config = dict(
    hidden_size=256,
    num_key_value_heads=2,
    head_dim=128,
    positions='learned',
    init_std_up=0.0176,
    init_std_down=0.00358,
    optimizer='muon_variant',
    learning_rate=0.00927,
    schedule='cos',
)
Each number is 50 + 12 x the weight over its row's rms, rounded and kept within 0 to 99. Layers, rows and columns count from 0. The size before them is the row's rms in percent of the matrix's.

# layer 9 attention output, 256x256, rms 0.187, rows 51-159, columns 64-127
101:38 49 51 47 51 69 52 52 54 51 61 45 42 43 56 51 65 44 76 57 65 43 45 46 38 59 42 38 51 59 47 63 59 45 62 61 65 49 59 49 47 59 57 50 58 71 48 66 36 59 44 51 52 49 58 65 55 53 50 38 69 51 61 65
095:48 58 56 49 49 50 57 55 55 42 52 54 51 40 46 42 48 47 72 47 53 51 58 43 60 34 42 61 29 51 65 42 35 57 50 45 58 54 47 46 69 51 55 46 56 43 37 41 53 55 43 46 49 46 65 69 49 49 45 44 54 46 41 39
105:46 39 56 55 40 36 55 38 46 53 56 55 44 40 32 68 41 61 25 58 35 46 46 69 40 46 60 43 40 59 58 43 45 31 42 49 45 59 40 59 52 57 50 47 58 53 51 38 45 74 34 52 81 47 46 53 44 63 50 58 54 60 51 50
105:40 57 46 46 36 50 47 49 51 54 62 46 48 47 54 49 47 48 62 44 52 48 55 48 47 57 57 43 41 44 47 43 51 57 41 59 57 44 65 58 55 43 49 57 36 46 43 56 48 51 31 55 49 56 67 49 62 42 58 45 70 55 58 40
104:55 44 53 36 39 62 61 67 56 39 50 54 54 18 42 31 41 38 55 58 57 47 54 49 46 59 41 50 51 41 41 35 43 24 41 56 55 56 50 52 56 53 57 47 41 46 42 38 50 71 48 42 53 54 55 49 45 46 47 49 38 41 37 64
102:65 62 59 70 64 51 36 44 56 46 56 62 47 35 59 46 49 57 42 45 52 37 45 48 36 62 45 49 52 56 44 57 25 47 42 56 41 57 49 60 40 67 65 59 47 45 59 45 50 65 20 50 54 37 54 55 58 35 45 46 41 75 63 57
101:46 50 46 46 46 47 37 40 34 42 35 56 33 33 56 50 62 55 59 49 32 35 43 49 57 50 49 50 43 76 51 51 56 59 38 45 44 59 42 47 48 47 68 44 58 66 58 48 45 46 47 51 39 38 37 34 54 45 54 45 36 55 48 46
099:55 36 47 38 61 40 33 36 50 42 38 46 42 52 50 39 61 58 58 38 45 31 46 35 50 51 48 54 41 50 44 51 56 45 59 69 50 48 59 63 40 37 37 78 48 53 47 44 41 59 57 69 56 64 52 60 46 62 55 33 71 57 49 48
100:60 42 61 50 57 31 57 58 45 39 55 51 68 53 60 54 48 54 55 44 61 52 61 46 33 43 62 50 53 52 38 46 50 41 53 45 50 66 46 45 44 50 60 44 75 53 36 51 63 55 49 51 34 44 64 44 39 55 50 40 56 44 43 37
101:45 45 44 49 50 51 57 68 50 47 58 49 45 50 58 62 55 55 50 40 55 41 55 50 49 45 48 62 40 53 58 50 49 43 35 44 46 39 80 53 42 46 44 36 49 47 52 56 58 47 49 32 50 46 61 35 40 52 45 46 53 43 54 38
100:55 54 47 50 51 58 54 37 54 63 44 55 44 56 68 55 47 46 59 53 62 33 38 57 57 52 53 53 63 54 41 56 50 52 37 39 40 30 64 42 71 66 40 50 51 57 47 47 48 38 53 30 46 43 41 48 44 52 49 47 49 62 41 53
095:51 53 43 48 64 48 37 42 38 46 56 51 49 62 53 54 50 47 50 58 29 62 44 48 45 40 44 60 55 51 69 42 59 65 51 60 60 49 57 32 39 53 63 67 51 33 57 38 60 60 31 60 60 60 55 38 45 45 37 43 35 51 58 39
101:50 56 54 62 48 53 51 52 42 55 58 49 53 33 68 63 70 47 57 49 52 50 65 42 55 64 48 51 55 53 57 55 38 55 45 43 49 61 37 34 41 48 36 42 57 49 46 59 44 60 58 46 73 47 49 44 59 53 46 44 47 35 44 38
104:40 37 57 46 70 36 60 51 44 47 54 45 59 49 40 53 45 32 31 45 47 45 50 40 45 58 57 45 34 55 43 55 57 61 46 49 61 51 46 45 71 48 47 50 60 63 44 62 64 51 70 36 57 69 61 35 49 32 49 54 56 48 55 54
102:62 37 57 46 39 44 58 54 52 50 52 36 51 58 45 44 48 38 44 52 41 40 47 54 53 43 35 51 54 61 66 37 41 55 52 44 48 48 46 63 51 49 60 66 56 39 51 51 47 41 46 43 73 53 44 45 41 50 51 52 43 48 55 58
096:61 43 51 56 66 41 35 43 65 49 34 44 51 46 51 54 54 49 42 31 39 58 49 39 50 61 59 63 53 40 29 61 64 43 56 43 51 50 60 41 46 55 42 54 57 46 43 30 45 52 42 61 49 72 54 44 53 54 48 61 49 59 54 64
107:36 39 26 51 37 50 58 40 58 63 56 52 51 48 53 51 54 67 61 40 45 44 49 51 50 48 55 66 45 40 51 54 51 44 59 57 55 47 44 43 37 57 44 42 52 52 40 50 48 54 46 49 61 48 49 49 42 47 55 52 43 60 48 63
095:59 54 62 50 32 38 54 37 36 40 44 34 55 52 53 41 54 60 57 47 41 59 62 51 42 55 51 53 47 39 34 50 56 49 63 54 48 49 44 72 43 67 74 57 56 52 50 43 41 58 65 57 55 57 57 50 47 19 57 45 49 42 52 60
096:40 38 61 44 69 55 49 61 57 43 49 55 64 39 53 53 68 58 63 45 45 56 46 53 49 51 43 62 45 54 55 52 35 43 50 48 58 57 53 66 39 32 51 44 47 55 49 62 61 61 56 72 53 49 56 37 37 50 47 46 63 63 55 48
094:39 59 45 57 45 65 56 59 59 37 48 45 41 51 57 51 50 47 47 54 60 57 41 58 43 52 56 67 48 45 52 49 52 62 42 41 52 37 57 40 59 55 45 44 52 52 74 48 47 53 61 50 48 63 37 42 55 61 70 59 76 49 60 49
098:62 56 55 69 34 56 49 47 51 45 46 61 41 45 47 55 40 67 40 39 48 44 62 49 49 51 50 51 37 41 73 35 38 41 46 63 70 57 54 50 60 58 49 47 37 40 51 56 43 35 44 63 61 45 48 36 57 59 33 49 53 39 48 54
098:48 42 50 34 49 57 46 59 30 57 47 22 39 56 52 55 46 36 37 46 63 56 63 62 42 48 52 60 47 31 47 43 57 51 41 47 59 37 51 58 37 67 46 52 50 54 50 35 49 45 55 48 54 52 52 38 45 47 50 43 35 51 45 67
103:43 41 62 57 59 61 56 46 55 33 45 50 43 51 37 41 45 44 52 45 50 55 36 51 54 51 51 48 40 64 62 44 28 60 50 62 55 53 52 33 59 47 29 55 42 42 40 50 43 45 63 44 53 46 58 45 35 59 56 71 47 34 54 46
088:63 49 56 64 44 57 52 55 46 70 57 61 66 41 51 47 53 63 49 39 43 42 70 53 58 43 49 42 50 38 65 67 39 54 49 53 61 43 51 58 38 57 68 56 49 61 30 54 38 43 42 52 50 56 48 52 54 41 46 42 45 45 51 33
107:45 34 35 44 50 63 44 52 68 61 49 45 54 40 27 48 60 47 53 55 52 56 60 38 58 51 22 42 54 50 72 43 61 46 57 57 57 43 58 52 58 36 41 48 36 59 53 50 54 53 59 41 55 49 38 46 60 34 38 39 47 52 46 57
100:31 51 54 60 70 34 63 63 51 32 37 76 57 34 52 52 47 49 60 56 63 44 57 51 43 54 53 34 67 51 41 52 63 68 57 42 57 41 46 70 52 57 49 70 46 44 67 44 57 49 57 44 46 39 61 45 50 58 65 45 47 37 50 48
108:40 43 51 39 47 43 62 32 51 52 50 59 53 58 42 43 56 63 55 53 40 42 60 42 42 37 50 62 56 66 47 49 45 55 41 51 46 38 38 42 53 51 29 33 60 65 49 66 40 37 49 47 52 63 44 50 47 49 27 49 43 49 54 48
099:57 52 54 61 45 56 30 40 68 53 69 44 51 46 37 61 52 44 48 57 42 45 41 54 53 41 54 47 41 46 45 44 47 66 50 39 55 40 52 56 47 40 51 43 34 55 32 55 51 41 54 65 61 55 53 55 53 48 53 52 77 56 47 33
103:62 48 36 49 45 49 49 55 52 46 47 64 52 43 71 55 38 48 60 32 37 55 42 52 52 60 57 60 53 62 53 63 35 54 53 50 43 36 33 34 48 45 41 39 57 56 44 45 56 39 41 47 42 59 72 56 74 41 59 53 39 41 45 53
102:66 58 58 55 66 52 49 27 70 35 30 58 59 52 44 50 55 55 52 58 39 42 46 64 52 58 39 50 61 54 48 47 41 47 54 45 42 60 42 48 48 42 50 38 61 45 55 50 41 48 38 36 72 36 51 58 57 57 55 51 51 66 61 53
089:60 61 52 57 60 44 54 76 41 48 38 44 46 52 52 41 34 52 57 34 47 47 48 64 65 53 52 31 35 40 38 54 64 29 50 46 37 53 37 50 65 56 40 59 56 58 54 51 40 57 66 52 57 65 49 48 64 50 39 52 43 50 51 52
102:43 44 58 51 40 49 56 69 49 57 48 61 27 56 38 56 63 67 58 54 55 51 41 54 62 64 51 52 47 51 38 74 63 56 47 62 47 49 60 49 47 32 33 69 43 43 65 43 49 64 73 51 46 49 53 47 45 54 63 55 46 54 52 53
098:56 51 47 48 40 35 35 54 42 56 41 39 49 59 48 53 55 41 35 49 33 55 44 41 41 57 50 43 51 52 53 60 28 63 51 64 64 48 51 60 48 39 51 54 55 41 48 53 43 59 57 62 62 50 61 63 50 59 34 50 52 54 60 40
108:44 51 54 44 29 53 61 54 49 58 43 59 58 49 53 63 36 52 54 52 52 50 41 54 62 45 41 52 46 45 52 50 39 57 48 41 38 43 39 70 42 62 47 42 55 54 58 48 36 43 54 51 31 54 60 47 36 42 38 55 66 54 60 56
103:46 29 51 39 43 34 68 51 34 46 63 58 49 51 62 54 54 50 47 43 34 55 73 67 52 46 50 51 42 49 67 55 63 42 62 50 49 31 45 33 35 47 49 43 40 52 43 44 48 54 71 44 51 35 55 51 32 44 49 55 57 53 36 52
107:45 57 46 49 55 50 54 59 49 57 45 49 55 47 47 53 44 48 51 50 56 58 53 43 45 35 72 52 51 51 50 51 57 52 45 53 44 38 45 54 54 46 44 48 44 50 65 37 48 43 36 47 49 33 56 37 57 57 52 44 61 39 58 46
104:41 47 35 47 59 58 67 36 58 55 58 38 63 51 45 71 54 41 47 44 56 50 55 47 69 40 63 41 48 51 39 33 44 54 59 39 33 57 55 45 34 51 41 49 52 54 48 47 47 34 60 59 62 52 61 59 52 52 50 32 45 44 43 50
105:44 39 56 54 42 64 45 60 51 45 34 42 55 57 46 29 70 39 66 52 49 66 52 58 41 42 51 48 41 42 62 51 46 50 44 50 58 51 46 51 36 48 44 40 57 53 41 50 48 61 56 50 39 54 63 42 50 50 44 62 44 42 36 72
094:52 57 48 64 76 51 60 69 47 55 45 70 40 53 48 57 47 52 62 69 38 33 66 41 55 55 47 47 43 41 50 48 49 49 55 57 46 35 44 56 54 40 55 44 52 68 58 44 52 42 48 53 54 49 43 41 52 51 63 52 43 47 57 51
088:48 44 35 49 49 67 63 49 41 31 49 61 40 67 58 48 60 45 52 54 43 60 50 50 56 59 40 67 58 37 42 42 53 47 65 56 42 45 45 50 61 60 62 53 53 52 59 35 40 40 53 58 65 49 68 68 62 54 39 57 43 42 52 29
096:45 42 49 49 35 42 52 64 57 47 39 65 44 46 57 33 42 59 62 57 62 57 52 54 56 64 49 32 59 46 39 43 48 49 48 36 56 34 46 47 58 51 57 58 57 56 55 53 46 62 55 36 31 59 48 52 52 42 69 65 46 61 40 39
100:58 44 52 53 60 54 60 45 52 44 48 39 54 61 49 55 44 59 41 49 66 35 40 55 49 52 46 39 64 39 53 53 56 64 41 57 61 37 52 48 47 37 63 41 68 51 40 53 81 56 32 47 47 51 52 44 42 53 45 43 42 50 40 52
103:52 67 42 51 42 36 41 52 63 66 38 50 40 52 44 41 37 40 80 40 52 50 54 38 69 57 55 49 47 56 37 73 40 69 55 49 36 51 50 65 43 41 51 56 45 56 52 58 60 41 41 55 53 48 55 45 66 41 60 60 55 48 25 49
098:44 56 59 49 38 42 65 52 58 46 66 57 48 59 53 54 47 54 50 40 49 40 56 59 39 53 56 46 40 54 53 45 47 62 55 47 45 40 43 42 37 51 44 49 50 47 60 51 60 47 52 46 48 46 44 51 45 45 66 43 51 48 65 34
101:47 68 51 48 66 63 50 51 50 44 45 43 35 47 39 43 47 40 54 52 52 36 45 46 60 53 48 40 48 42 41 45 53 43 55 40 40 73 52 53 45 53 51 49 66 56 65 45 59 55 47 58 35 40 66 36 67 75 40 42 51 42 44 44
111:65 50 55 53 33 49 38 60 29 58 38 66 44 48 43 47 48 40 48 35 39 39 56 58 49 58 44 47 47 47 58 60 41 44 59 37 66 40 59 49 58 46 61 48 30 53 37 40 50 60 46 44 48 48 52 61 55 57 48 45 53 41 56 62
098:34 53 66 58 38 47 52 27 41 48 43 44 55 61 50 45 49 57 63 33 61 54 63 52 51 43 50 35 36 68 51 58 44 65 65 56 82 42 51 56 62 44 54 60 59 45 54 69 51 56 36 59 45 38 58 61 42 50 84 45 46 46 38 42
098:46 41 51 56 59 63 42 62 51 46 38 55 56 45 60 48 48 39 53 57 51 58 45 47 50 54 46 58 52 56 60 39 56 47 52 40 58 44 47 52 43 48 46 63 63 33 35 69 52 55 58 47 66 55 58 49 36 47 59 64 48 56 31 57
096:51 34 75 46 50 33 39 60 55 42 43 49 55 60 44 68 26 43 60 52 49 48 33 68 35 51 45 30 64 59 39 57 39 26 38 59 44 60 47 30 37 43 58 53 54 74 52 47 43 30 38 51 38 47 36 60 57 51 50 43 34 57 59 50
095:61 54 57 54 53 44 42 56 61 51 53 42 36 63 61 49 52 48 45 34 43 52 49 45 32 41 44 58 42 50 53 45 48 53 49 43 46 62 43 62 46 64 59 51 70 42 58 54 33 54 55 38 45 50 47 43 59 50 58 57 47 47 64 69
101:43 49 43 44 50 46 33 28 51 53 45 57 65 49 40 47 56 43 53 61 54 55 39 37 51 50 34 75 52 42 58 42 40 62 57 54 54 51 49 42 49 54 42 48 40 63 57 55 54 47 61 52 38 43 50 46 56 24 64 52 44 40 57 56
091:55 55 64 45 53 60 46 56 38 69 55 55 59 28 53 51 35 50 65 53 53 38 61 47 65 53 55 43 50 45 46 45 53 55 53 49 46 44 51 59 46 43 44 55 38 67 50 64 62 56 48 58 52 56 30 55 57 52 48 53 45 34 40 50
103:51 33 40 36 45 55 44 42 39 48 42 36 48 36 59 56 33 71 50 49 42 68 40 52 52 46 44 38 55 47 39 57 48 51 34 72 42 48 43 61 56 43 50 59 47 55 46 58 41 50 48 42 45 50 48 56 73 63 50 52 49 64 45 60
096:35 40 58 35 57 58 43 43 58 58 60 48 56 57 41 39 45 51 51 62 47 64 56 48 58 46 40 48 38 36 62 48 39 52 48 54 55 46 49 42 60 45 43 60 50 31 37 21 58 47 60 57 48 56 51 73 48 50 33 62 45 51 57 55
103:33 57 51 46 72 53 43 37 57 48 45 41 51 45 53 43 50 49 66 40 51 46 57 52 45 60 48 53 52 63 64 33 50 46 53 45 54 51 39 37 67 57 38 37 60 42 48 53 48 53 63 57 43 35 51 51 50 46 31 50 60 39 72 59
092:51 79 37 52 50 52 34 60 59 46 50 62 58 57 62 56 47 38 50 42 46 67 53 63 41 48 36 49 54 43 36 48 53 55 45 47 53 36 41 51 47 63 49 43 51 55 41 47 57 38 56 45 52 52 29 65 32 56 38 23 36 31 36 61
096:58 65 59 65 52 57 40 47 64 55 63 40 55 38 57 60 48 68 55 69 45 57 54 48 45 44 61 56 51 52 50 54 47 49 48 36 48 66 35 47 55 62 41 54 54 47 39 52 66 41 43 43 53 59 47 65 39 54 54 65 41 50 48 36
098:45 56 58 54 46 55 53 53 53 51 47 38 54 59 38 55 55 60 56 51 60 58 48 46 39 60 45 44 53 49 46 56 43 42 50 51 46 46 40 46 72 52 43 54 34 47 34 46 57 54 48 47 55 43 37 38 49 57 41 34 45 44 46 41
099:42 52 65 47 43 37 56 63 49 37 49 50 57 73 56 45 43 56 56 58 39 46 59 49 47 55 63 59 44 48 45 51 53 53 39 34 53 37 62 47 50 61 50 54 79 58 49 72 48 48 63 53 42 44 54 48 57 53 51 42 56 60 51 41
098:53 48 61 31 64 58 49 50 34 58 51 38 42 45 47 69 42 49 55 58 31 16 52 43 48 38 48 52 58 52 57 42 61 40 56 47 48 55 42 49 33 35 40 53 57 51 56 48 47 56 34 62 50 47 46 34 38 44 43 41 62 64 47 54
089:53 35 33 42 49 60 52 52 52 54 54 51 41 59 53 45 54 56 63 51 42 62 48 39 56 56 67 48 42 45 58 34 50 48 39 46 53 61 50 48 50 37 52 71 47 50 45 57 44 45 44 57 42 56 69 44 48 46 43 46 39 50 42 50
103:53 47 45 36 49 49 44 66 54 48 54 50 48 49 53 50 55 53 46 49 43 71 43 60 56 38 41 61 45 61 33 56 60 43 33 49 59 50 46 40 51 48 58 59 28 58 41 54 30 40 32 45 54 46 28 76 45 45 46 45 44 52 49 59
100:51 40 46 57 42 45 59 47 52 48 40 57 52 60 52 57 58 50 60 50 58 47 53 47 41 47 38 44 48 32 51 25 38 52 48 56 51 53 72 54 42 53 56 43 48 36 51 66 59 47 65 53 46 47 34 34 50 53 37 59 64 37 58 56
110:46 49 52 63 28 29 55 38 46 51 45 50 50 74 38 48 52 54 42 39 45 49 70 55 61 46 47 46 57 45 35 51 61 53 54 47 60 59 70 33 34 37 57 63 46 47 43 59 49 41 57 37 67 60 50 45 45 50 65 34 65 47 51 37
103:61 47 50 43 37 43 50 39 38 31 45 59 46 63 55 42 51 38 57 51 42 58 44 68 54 45 56 71 59 57 48 40 50 67 52 53 29 45 52 35 51 68 61 42 41 32 50 61 28 49 48 48 53 42 47 50 50 61 54 57 43 52 57 44
104:34 54 50 49 51 58 54 67 53 74 45 42 52 48 53 43 57 55 56 66 49 43 48 39 44 41 57 45 60 38 50 53 48 43 66 46 44 55 44 58 37 42 55 37 45 39 48 43 63 37 36 41 65 25 70 36 57 34 40 45 67 55 71 48
086:54 61 46 49 68 42 61 44 48 54 51 48 53 40 62 32 50 66 45 41 47 54 53 54 34 38 27 45 65 47 44 70 37 38 49 57 47 37 46 49 38 52 52 39 48 50 58 59 55 47 76 51 41 49 59 36 31 62 45 50 23 46 34 42
098:45 49 43 56 57 47 47 55 61 43 39 48 46 61 51 39 41 51 45 44 58 54 40 43 61 41 42 61 36 55 63 53 51 56 62 53 57 39 37 33 50 58 51 50 50 57 48 52 53 45 67 59 44 42 51 49 44 50 53 52 55 55 47 33
103:60 43 46 53 53 61 43 52 55 40 51 56 50 52 52 48 43 47 49 43 57 59 53 43 41 45 44 32 61 53 37 53 52 60 30 53 56 54 61 48 53 47 35 42 55 59 56 66 32 54 39 53 54 43 57 50 48 47 62 50 52 50 47 42
103:52 58 62 34 52 75 58 53 57 47 50 35 48 61 47 48 46 64 41 46 45 61 60 45 57 41 48 60 52 42 58 57 47 52 53 56 58 50 57 65 48 42 49 33 56 34 49 59 42 65 59 53 54 40 46 27 61 36 55 56 64 49 39 32
096:58 36 37 51 32 65 33 47 62 65 44 54 61 53 56 31 46 40 47 40 46 32 49 52 45 54 54 57 56 51 50 60 52 48 66 47 55 60 55 57 38 48 49 41 43 44 61 56 49 64 43 48 37 52 33 44 53 50 36 38 50 62 49 54
090:67 56 42 71 61 44 61 52 62 26 54 48 47 56 73 59 56 71 42 48 42 50 63 47 39 31 58 45 53 42 40 57 32 32 65 34 42 48 29 44 49 55 44 51 47 60 77 53 47 34 70 59 51 48 46 60 59 48 44 46 51 52 61 41
102:56 47 55 50 44 57 44 41 49 32 46 35 48 41 41 41 60 40 61 49 46 51 39 58 40 42 54 43 46 53 52 47 66 42 42 59 38 65 58 47 55 33 66 50 44 51 41 60 50 53 48 46 50 50 50 41 33 45 43 62 65 59 67 27
101:54 47 38 55 47 57 42 48 63 49 62 44 51 47 47 44 49 32 39 42 52 50 40 72 53 49 37 61 70 49 57 47 50 55 37 60 37 51 54 57 49 54 58 50 49 38 62 56 64 47 62 58 58 46 37 54 63 33 41 48 56 53 56 45
089:51 50 38 39 43 55 43 59 28 46 53 53 54 54 36 53 53 43 62 36 52 48 47 58 55 64 48 46 36 52 48 51 62 58 49 45 44 55 34 59 41 47 52 63 40 63 57 30 50 41 49 47 56 61 46 42 54 39 55 44 57 46 66 50
094:66 44 60 50 53 63 31 24 60 57 45 50 59 51 75 46 51 32 47 34 45 32 52 43 62 52 40 41 36 39 32 33 39 48 38 63 70 50 44 53 56 48 48 44 71 36 58 70 55 52 42 72 43 44 61 58 54 47 36 45 53 56 46 64
098:50 57 35 58 60 46 56 54 48 60 58 53 49 52 46 59 47 44 43 50 61 57 64 41 44 57 53 40 53 27 46 26 49 45 43 61 37 44 61 45 44 62 45 43 46 41 51 36 57 55 60 39 73 64 46 47 67 52 38 48 52 49 42 47
097:46 39 59 52 49 54 51 53 41 54 37 43 41 48 41 61 43 65 43 42 43 51 58 63 41 33 47 57 46 43 55 31 48 44 51 55 36 44 46 44 60 49 59 48 46 55 46 48 62 57 40 37 39 47 47 50 49 55 37 57 47 58 56 43
103:66 44 60 34 50 49 42 40 48 52 61 49 27 44 50 48 45 49 42 64 58 57 43 39 34 43 56 41 34 64 44 52 71 44 58 54 44 48 61 42 66 53 61 43 65 53 52 55 38 43 48 66 57 47 58 30 36 49 63 46 46 53 41 42
104:64 59 38 58 68 40 28 39 46 47 51 51 43 44 56 51 52 41 47 57 58 61 68 60 47 54 52 53 51 50 46 36 47 39 49 50 39 54 49 47 41 51 61 50 44 58 50 57 47 55 52 30 66 47 43 32 49 38 56 49 41 43 55 42
101:33 38 48 51 51 55 51 48 58 61 60 58 60 57 61 48 40 46 61 61 67 43 43 56 60 45 36 40 57 41 57 53 48 38 55 49 47 49 47 53 41 54 43 56 64 51 37 53 48 55 51 50 43 54 40 50 50 49 58 37 45 49 49 42
094:40 52 58 59 47 39 55 43 44 59 36 39 43 39 52 41 61 53 49 58 61 67 61 39 66 78 53 47 33 48 60 45 39 45 49 61 55 38 60 61 51 36 42 45 48 57 26 43 28 42 58 74 53 32 51 54 39 45 44 45 56 38 60 36
095:44 56 55 48 58 63 63 61 31 49 56 54 60 38 54 53 54 66 30 60 44 42 31 62 41 48 57 49 57 62 61 52 30 24 48 62 40 47 52 54 40 51 60 53 39 72 49 52 57 58 55 63 45 55 63 41 35 42 57 48 42 67 38 58
099:54 44 51 62 65 64 41 61 61 53 52 59 44 71 49 62 40 66 43 41 53 28 63 49 54 40 59 45 50 42 41 50 57 40 60 41 65 51 46 60 29 48 41 67 39 45 52 39 30 43 57 47 52 51 51 41 49 61 41 30 51 53 58 37
106:47 67 49 49 55 53 55 49 52 61 39 51 44 36 44 53 64 64 45 72 69 39 64 47 50 61 44 37 53 70 56 45 65 39 52 46 43 67 56 47 57 46 40 61 56 40 63 58 38 43 59 54 53 36 35 51 51 71 46 58 52 47 66 55
103:56 57 50 49 58 52 52 52 55 53 58 49 65 40 50 61 34 60 47 47 44 43 44 57 38 51 57 34 52 49 64 30 41 29 47 63 56 48 49 45 43 65 52 49 60 39 55 35 48 50 70 52 26 48 43 47 50 47 33 55 55 38 50 40
102:43 53 44 53 55 56 54 56 33 46 58 44 49 49 50 78 33 54 61 39 40 43 49 31 55 51 38 47 52 63 51 57 41 39 60 48 41 58 40 50 56 54 64 42 39 36 55 51 53 49 47 40 48 50 44 54 51 63 54 33 50 48 49 63
101:50 39 44 34 53 51 46 55 42 34 59 27 64 61 54 41 60 42 36 48 61 48 71 67 39 52 53 38 47 54 36 48 38 46 54 49 42 31 42 49 47 46 49 46 61 52 38 45 56 61 50 67 43 45 61 52 49 56 46 52 49 46 51 51
097:52 60 47 53 34 45 50 58 59 53 53 55 62 53 58 51 55 55 49 59 50 40 55 37 60 33 57 43 43 44 35 65 30 55 41 58 61 63 39 48 40 58 30 60 62 50 60 56 63 65 60 36 38 49 54 55 47 40 55 40 52 49 64 69
095:31 43 53 43 46 53 47 35 53 50 53 62 47 58 44 46 45 49 42 47 60 49 35 36 49 48 45 45 49 54 39 49 49 57 59 45 51 51 51 39 37 60 40 48 35 57 65 58 47 56 39 61 49 69 59 61 59 42 37 33 39 45 49 38
096:43 47 63 66 46 60 48 53 54 51 38 52 51 39 40 53 33 45 22 52 61 60 59 61 48 53 58 42 46 49 50 56 52 52 40 37 28 43 58 60 55 52 39 50 33 50 44 68 60 55 46 48 40 41 46 55 42 53 45 49 66 49 51 59
103:46 56 56 48 46 42 41 43 50 38 51 54 80 45 39 39 41 48 60 50 49 72 46 60 34 49 50 47 45 39 41 51 41 38 53 54 37 70 49 44 62 70 41 66 42 57 39 57 50 49 56 24 48 53 42 54 56 34 43 44 50 63 42 41
103:53 44 80 40 44 45 39 63 45 48 60 51 64 54 65 52 58 42 43 60 27 40 40 41 46 49 60 49 58 62 54 45 52 44 39 48 50 38 69 64 55 46 83 53 53 47 34 35 45 58 44 33 55 52 58 57 41 58 50 61 50 53 53 57
101:37 50 46 48 51 48 62 55 40 53 43 31 41 65 53 54 46 51 48 73 48 43 41 35 61 47 57 54 61 43 48 50 71 47 50 30 64 41 47 45 37 43 52 55 48 49 38 48 55 55 66 48 53 50 62 54 35 51 56 50 45 40 50 51
100:56 47 54 50 54 47 45 27 66 51 39 55 39 51 48 51 62 49 49 46 47 64 66 33 55 49 45 33 43 48 56 32 57 52 47 48 46 56 74 50 52 33 46 54 56 62 47 47 62 63 58 35 46 57 58 47 53 33 49 31 45 46 47 36
095:49 57 35 42 59 52 42 55 65 53 37 41 48 50 64 55 76 56 47 51 70 51 50 46 55 36 59 49 39 63 38 60 51 38 47 60 79 58 42 52 38 52 55 49 66 40 49 53 62 47 39 55 54 65 43 47 47 40 47 50 44 51 48 46
095:50 43 55 55 43 57 62 54 49 47 54 36 49 52 52 62 40 54 63 48 38 46 39 54 55 52 59 58 45 60 52 55 42 46 52 36 49 51 60 55 57 40 43 61 58 38 58 45 60 55 48 48 49 53 59 59 67 55 60 47 57 41 60 59
104:80 53 41 56 54 64 40 57 49 67 47 44 56 37 53 55 50 58 48 59 54 62 66 43 56 45 60 40 53 49 41 58 47 56 37 67 62 51 59 44 38 43 48 33 51 41 46 53 54 54 28 52 51 52 61 51 45 45 59 56 48 44 47 46
097:44 74 39 64 71 57 46 45 36 37 59 34 46 53 42 58 66 36 45 38 50 58 46 55 51 52 43 61 52 52 31 50 59 36 45 40 60 44 54 53 40 57 40 44 58 35 43 45 52 36 43 42 56 69 68 63 49 48 48 49 63 49 45 47
092:48 49 63 50 55 59 67 46 58 43 43 38 34 44 44 39 40 49 41 52 59 49 54 54 58 59 53 55 63 60 65 63 43 55 49 53 54 53 52 55 39 68 41 46 54 42 45 47 61 62 51 41 45 54 56 51 32 50 51 53 67 35 51 40
109:46 34 57 67 58 42 54 44 50 51 48 38 66 39 50 57 31 48 58 50 63 65 41 55 43 37 55 48 49 38 41 71 62 45 53 45 48 67 37 41 56 45 29 53 40 48 49 52 61 56 43 63 58 52 41 35 60 46 66 49 58 56 49 59
104:41 43 33 43 44 56 31 53 49 69 39 51 47 36 38 52 56 49 61 48 58 53 53 63 56 42 48 37 68 51 44 65 55 57 57 59 68 56 60 48 45 43 59 52 45 60 50 43 42 49 49 56 53 55 45 58 39 43 40 61 67 56 60 53
102:47 42 44 55 54 42 56 55 61 52 43 48 47 58 44 57 44 51 44 41 63 36 48 40 59 41 56 47 51 50 51 58 48 62 42 38 49 49 48 58 55 44 40 64 61 54 51 39 49 55 45 51 45 60 60 56 61 38 62 54 52 57 54 49
100:49 45 53 60 43 66 71 68 40 34 34 47 34 61 46 44 51 48 36 41 53 26 47 57 62 46 51 50 44 66 61 37 47 56 49 59 56 54 53 55 52 48 58 56 53 56 28 46 55 61 41 64 37 29 41 66 42 49 39 50 43 51 39 61
094:48 61 62 48 57 50 57 43 47 55 52 46 56 54 53 63 57 38 39 42 55 55 48 50 59 67 54 57 41 43 45 49 58 55 44 44 59 47 46 53 48 40 47 54 55 40 60 55 31 54 49 60 56 59 67 50 59 51 42 47 57 49 52 70
096:55 61 66 56 52 46 68 45 63 59 48 49 30 53 47 51 40 59 51 52 47 59 38 59 52 49 28 45 56 49 42 53 45 56 58 67 37 50 54 55 38 47 33 51 52 50 44 36 43 44 69 41 61 47 40 33 53 60 55 69 43 53 53 53
091:50 51 53 60 45 47 42 37 52 42 44 54 40 67 44 54 30 45 38 42 56 64 47 52 39 51 53 67 26 47 21 45 48 55 46 28 49 62 53 60 53 44 47 48 51 40 68 48 40 46 78 61 51 46 49 48 53 59 62 48 55 49 49 46
095:45 39 60 42 47 51 66 51 55 56 42 52 49 51 58 53 63 46 40 46 32 56 40 47 53 60 60 67 49 35 61 50 48 47 57 65 52 66 47 26 45 28 59 56 48 52 47 41 37 61 58 47 59 40 53 50 48 39 38 56 49 48 49 39
101:60 53 51 50 61 41 61 49 41 51 60 47 53 44 37 46 46 57 56 47 35 37 48 43 51 49 44 53 50 37 48 57 61 57 66 53 42 43 49 57 47 47 63 49 48 51 51 55 44 42 69 58 58 62 31 42 62 43 44 45 55 52 47 44